config = dict(
    d_model=192,
    n_kv_head=1,
    norm='layernorm',
    rope_base=10000.0,
    qk_norm=True,
    parallel_block=True,
    init='uniform',
    init_std_qkv=0.0161,
    init_std_up=0.0161,
    lr=0.00308,
    beta1=0.95,
    beta2=0.98,
    schedule='wsd',
    final_lr_fraction=0.0,
)
Each number is 128 + 24 x the weight over the matrix's rms, rounded and kept within 0 to 255. Layers, rows and columns count from 0.

# layer 2 MLP up, 768x192, rms 0.0957, rows 611-703, columns 96-127
[[168 136 149 171 166  63 182 145 106  98 151  60  73 164 112 222 119 154 135  65  86 138  83 148 221  87 170 128 164 104 102 129]
 [137 129 119 133 140 120 132 137 128 121 133 128 118 118 124 122 126 122 129 133 123 125 128 120 136 133 128 130 139 123 126 133]
 [144 129 130 135 141 116 136 126 129 130 133 115 123 127 130 124 119 121 142 133 131 121 129 120 138 136 136 150 125 127 123 119]
 [139 134 118 179 170 157 206 157 147 106 114 129 135 148 102 130 146 141 122 107 144 136 114  66 196 148 116 138 126 102 104 108]
 [141 117 118 132 132 119 134 141 133 125 127 126 122 121 121 129 136 123 137 135 137 114 131 108 132 134 140 126 130 129 129 128]
 [135 128 131 136 131 126 129 135 134 119 127 136 125 131 130 130 131 135 121 134 125 123 126 116 137 129 128 126 140 125 120 126]
 [122 158 140 121 165 137 157 139 103  93  82  96 171  82 150 142 184 185  83 118 102 104 122  98 175  69 135  94 167 204  84 107]
 [100 109  71 144 145  75 116 139  72 178  86  99 132 124  93 185 114 135 156 191 144  34 115 104 172 140 188 186 140 162 109 169]
 [172 140  81 106 119 171 121 184 118 135 102 156 170  56 104 146 134 181 140 110  98 135 114  85 112  90 125 130 150 117 146 149]
 [174 146 114 194 133 168 173 117 137  65 108 120 140 137 126  91 155 149  88  85 133 110  92  82 154 155 136 164 123 162 135 104]
 [139 121 129 130 139 128 136 132 117 132 132 123 126 125 119 138 121 125 127 131 132 117 130 117 136 127 133 131 130 127 129 125]
 [129 123 149 153 140 110 136 158 113  90 123 115 131 130 151 114 138 110 136 139 128  72  93 132 143 131 118 121 137 113 116 113]
 [140 128 133 126 134 128 128 138 120 123 125 125 128 122 133 129 125 125 132 134 128 117 124 124 138 135 139 125 143 129 127 131]
 [132 167  97 125  62 127 193 181  82 146 103  32 122  87 199 105  91 126  78 114 142 162 191 118 172 181 169 149 191  81 114  93]
 [ 99  88 146 113 189 157 132 149 110 147 135 153 162 146  72  80 183  66 115 104 107  85 153 144 173 143  96 163 158 130 104 104]
 [139 125 133 132 131 132 134 126 123 133 124 125 125 125 130 130 128 126 132 126 130 119 121 127 140 126 127 135 128 122 127 126]
 [130 122 128 129 135 130 132 133 121 128 125 130 131 129 137 129 122 127 131 128 131 119 127 125 131 125 131 134 131 128 123 129]
 [140 128 122 137 138 127 133 139 117 140 136 126 121 136 126 123 110 134 132 134 133 119 121 124 155 143 143 136 132 127 127 129]
 [136 145 136 201 204 140 144 134 116 162 143 124 144 122  89 159 139 198 162 175 125  91  83 100  97  78 144 151  98 172  96 136]
 [143 128 129 134 130 120 127 125 123 126 133 131 124 123 129 129 124 127 124 140 129 121 129 121 129 135 136 131 134 119 123 126]
 [234 118  94 160 164 120  95 144 137 134 183 168 116 179 143 154 139 155 185 124  92 124  71 155 147 124 104  95 149 131 136  80]
 [135 120 139 128 126 123 144 139 127 118 114 122 138 123 133 123 122 123 129 136 133 115 123 110 146 132 131 139 123 122 126 118]
 [144 138 137 143 141 128 137 115 132 127 127 134 130 130 132 123 126 134 127 124 127 111 120 120 137 124 136 136 140 124 129 130]
 [141 131 130 135 136 131 140 137 136 123 128 122 128 124 126 123 133 116 126 130 132 120 125 118 142 134 138 128 129 121 135 127]
 [143 137 127 132 130 123 129 127 123 122 134 144 132 125 139 132 131 140 128 127 135 117 122 131 138 146 137 129 128 133 122 127]
 [132 129 130 132 133 132 140 125 119 130 124 132 127 122 137 130 125 126 128 129 128 117 127 121 139 136 132 135 128 126 130 126]
 [125 211  99 111 132 110 136 114  74 131  78 117  81 166 198 164 129 100  55 114 132  88  88 115 189 121 155 104 169 142 138 104]
 [170 135 107 122 217 106 143 150 153 129  95  95 150  42  86  56 142 157  97 177  84 147 123 101 163 101 130 115 100 178 132 113]
 [139 124 136 142 130 127 127 135 120 116 129 122 121 120 135 123 124 135 127 135 131 125 125 122 131 118 123 134 125 129 127 136]
 [129 128 135 126 132 128 129 134 123 129 128 126 125 126 131 125 125 127 133 129 132 125 130 124 132 126 132 129 132 122 128 130]
 [232 194 162 103 124 202 118 120 101 147  98  82 113  97 124 127  93 109 130 111 155 123  74 115 147 127 141 154 145  96 149 151]
 [197 178 111 154  96 110 128 142  56 134 143 166 123 133  69 197 123 148 133 124 111 119  79  94 205  97 216 216 197  76 123 111]
 [103 108 121 227  73 148 187 169 107  99  81 176 139  54 152  54 155 242 107 115 103  99 152  76 140 167 122 137 220  97 150  91]
 [168 138  78 161 144  95 147 161 102  82 101 162 112  93 129 109 110 176  87 179 119 106  55 145 146 108 135 161  91 155  85  34]
 [141 131 135 125 125 124 136 131 120 126 135 132 130 122 136 132 123 120 132 128 123 117 129 125 137 130 139 132 130 135 132 138]
 [137 128 134 136 137 124 135 120 122 129 119 120 132 119 127 132 129 136 144 131 133 112 115 125 138 122 140 138 144 128 112 134]
 [135 123 133 133 122 126 140 131 124 126 130 121 131 116 136 125 125 124 132 118 123 117 134 126 150 137 132 136 133 121 132 118]
 [140 122 127 124 133 127 135 138 129 123 134 122 128 110 134 124 120 112 132 136 127 133 122 121 138 133 133 129 134 117 121 115]
 [138 126 130 134 137 128 127 132 131 121 129 123 129 120 130 138 125 123 132 125 124 130 128 123 130 129 126 134 136 127 132 127]
 [165  84 124 119 155  89 219 124 175  98 177 206 156 141 131 131  64 101 113 149 120 139  89 167 222 116 107 153 103 146 102  79]
 [137 135 126 133 116 131 139 126 120 128 138 128 132 130 127 126 131 125 134 124 126 114 117 125 147 131 130 134 138 125 131 131]
 [130 127 129 134 130 127 130 129 122 129 130 128 121 126 131 127 123 129 130 131 129 130 129 123 134 125 134 133 133 126 126 130]
 [140 114 132 133 132 122 126 128 132 116 133 121 126 125 133 121 125 123 142 132 125 121 131 117 139 116 134 125 138 123 126 139]
 [131 124 130 130 132 127 132 132 126 127 127 126 126 117 134 130 121 124 132 130 122 123 124 126 133 125 135 134 135 122 126 129]
 [135 126 125 130 134 130 128 134 127 124 128 125 125 126 131 133 126 127 134 130 126 125 126 125 133 127 133 130 128 127 127 126]
 [107 157 171 101 105 140 180 180  85  82 158  84 187  64 115  90 145 185 156 113 128 126 135 140 151 169 119 152 166  94 130 172]
 [135 132  57 175 228 161 132 217  99 123  90  86 122 138 132 108 135 106 116 152 136 111 138 106 140 170 136 124 109 137  87 119]
 [137 129 133 134 130 131 132 135 121 127 126 127 130 122 124 132 132 130 129 128 131 124 128 124 137 132 135 132 134 122 126 127]
 [133 131 133 125 133 119 129 130 121 120 129 124 120 117 128 123 135 130 136 125 135 124 130 119 136 138 124 133 137 135 127 125]
 [240 123 154 173 154 191 107 170 123 153 142 141 106 115  80  86  85 154 100 139 112 130 176 112 136  89 105 132 113 137 167 132]
 [140 134 129 137 130 133 126 145 126 130 131 119 123 120 135 129 120 130 132 134 140 129 134 121 138 128 142 137 132 119 128 129]
 [137 121 127 141 138 127 128 137 123 123 119 123 114 131 135 131 116 123 131 135 133 120 126 124 137 128 140 136 126 119 118 139]
 [133 131 133 127 126 127 126 131 128 126 126 130 133 125 124 133 126 129 131 128 126 125 130 126 132 122 135 129 132 126 126 134]
 [141 134 123 138 130 127 132 131 129 125 127 127 129 131 136 136 126 128 131 134 123 121 127 119 134 133 133 128 120 123 132 125]
 [171 129 125 122 137 151 139 145 100 158 105  92 127 137 143 111 175 121 106 161 132 133 138 156 149 110 164 157 143 104 134 120]
 [133 124 129 133 126 128 133 132 129 123 120 122 125 120 132 124 122 128 127 129 130 126 130 121 130 128 130 128 131 122 126 130]
 [139 127 125 129 122 121 129 132 122 126 128 132 132 119 129 127 125 126 119 131 130 129 131 131 141 122 129 130 132 118 140 133]
 [136 131 136 125 127 136 130 130 121 129 125 128 122 128 133 126 147 120 133 126 122 112 128 124 134 124 135 130 132 132 123 127]
 [130 123 140 129 131 131 132 132 130 122 121 131 126 119 131 132 127 130 133 127 131 119 127 118 131 130 135 129 129 122 126 129]
 [135 128 138 134 129 133 129 131 124 129 118 121 130 126 131 137 129 126 132 138 128 121 123 124 135 120 132 130 134 132 124 134]
 [149 128 125 133 129 124 129 129 128 124 137 127 137 130 129 122 119 130 139 141 139  97 122 113 132 134 135 141 135 139 130 141]
 [148 127 126 135 142 119 144 138 132 138 131 123 125 124 135 128 125 127 122 143 134 126 120 120 131 121 146 131 132 124 124 130]
 [112  74 163 188 152 156 149 136 115  70 141 193 133 103 121 164 117  95 178  90  86 111  88 156 218 135 118 117 114 143 111  54]
 [119 162 108 152 114  65 136 187 108  87 167 137 132 149 180  66  76 151 180 225 141 149 145  75 146 130 140  89 208 142 160 102]
 [137 136 132 128 129 131 127 123 118 133 122 138 132 129 128 134 136 130 125 124 121 117 129 121 142 128 131 133 148 128 134 134]
 [255 169 210 114  91 158  99 135 153 186 144 119  58 145 102  58 136 151 134 152 187 138  91  89  96 109 150 161 150 106  71 183]
 [134 133 123 135 131 125 131 128 125 123 122 124 130 127 129 125 127 126 130 131 131 121 132 122 134 130 131 130 132 130 128 127]
 [134 130 128 130 133 128 130 128 124 126 125 125 129 125 126 130 124 129 130 135 127 119 126 125 134 131 132 133 135 128 129 132]
 [134  33  88 114 199 142  92 110 178 102 114 184 118 118  84 108 195  54  92 223  95  44 106 111 175 133 117 185 134 119 111  89]
 [114  58 126 134 159 103 175 187 193 109 107 146 138 120 107 140 132 133 141 169 113 116 103  41 166 137 177 134 123 104  92 126]
 [183 152 128 221 133 129 129 123  66 112 133 107 169 113 101 187 140 161 121  68  88 142 103 167 166 117 105 123 139 132 155 144]
 [128 122 124 139 128 129 134 130 128 122 131 131 133 116 118 130 128 126 131 134 128 121 120 122 142 130 127 134 134 132 126 136]
 [175 146 162 149 136 135 214 119 100 141 167  89 130 114 135 164 102 171 105 162 158 158 132 156 102  86 115 132 127 133  96 100]
 [134 129 127 123 130 123 137 133 123 131 125 123 130 124 138 128 120 132 127 129 125 123 129 119 137 129 138 132 129 124 132 127]
 [143 124 132 127 128 127 132 131 132 124 130 109 136 132 127 138 127 124 138 116 144 117 116 121 142 131 136 138 131 131 127 136]
 [133 126 133 142 128 128 134 130 133 119 130 123 127 125 129 124 134 132 129 130 134 118 124 129 135 128 134 129 123 119 124 125]
 [141  67 122 134 115 164 105 169 146 127 173 113  84  79 109 125 100  86 153 149 159  66 129  78 120 199 139 235 179 106 140 144]
 [ 89  96 147 135 144 154 136 110  46 146  32 116 179 107 158  98  92  94 169 175  94 109 120 109 163 126 147 122 113 155 122 155]
 [137 127 127 134 134 127 129 127 123 127 128 129 126 124 129 131 120 129 121 131 130 123 126 125 129 120 127 135 130 127 120 130]
 [132 123 128 133 132 129 128 131 129 130 129 130 123 126 129 132 124 126 127 131 127 124 125 129 134 129 129 129 135 125 127 128]
 [135  92 202  91 136 174 165 125 125 130  91  96  90 143  98 135 163 161  77 115 174  60 101  90 164 117 138 133 111 150 106 121]
 [126  94 161 133 124 102 184 118 187 156 176  96 140 174  69  90 120  73 117 116 160 125  77  96 159 198 128 204 145 124 128 140]
 [108 146 123 129 190 103 122 148 106 113 105 132 142 157 114 173 128 137  92 124 169 116 148 115 136 116 181 105 137 171 143 137]
 [191 169 141 128 132 133 166 139 171  94 135  96  83 154 150  93 114 111 164 186 139 104 138 147 105 155 120 136 112 118  98 155]
 [139  75 195 120 100 108 180 146 152  79 154 171 166 116  77 118 116  76 108 166 110  95 111 108 139 158 130 149 125 128 131 106]
 [144 135 130 134 144 129 127 121 132 119 126 115 127 132 128 128 118 124 133 148 135 115 129 109 129 137 143 133 130 131 126 128]
 [123 163 117 171 125 131  97 163 141 123 127 138 123 121  28 108 151  86  74 175 141  35 134  23 119 191 118 182 133 107 149 154]
 [153 119 142 136 129 114 139 134 122 131 126 134 117 111 121 145 132 123 135 131 116 118 121 104 139 128 133 141 132 114 130 119]
 [116  81 206 140 129 129 113 113 178  84 100 116 148 104 102 161 191  78 114 107 122  90 114 135 166 122  85 165 148 168  98 116]
 [168 116 130 115 177 117 195 173 110 104 107 134 120 150 119 163 175 118 205  99  92  53  74 145 150 161  99 157 170 180 129 171]
 [144 124  57 112 153 172  85 193 151 140 167 151 145 125 157 183  64 149 139 200 165 122 100 114 114 151 191 164 141 102 162 164]
 [140 141 129 119 135 130 134 141 127 130 122 116 124 118 131 136 124 132 134 138 133 125 132 121 137 124 139 141 132 130 131 135]
 [139 120 135 142 134 120 147 128 120 129 132 123 127 121 135 133 120 128 122 137 127 122 117 127 133 122 135 132 132 129 130 128]]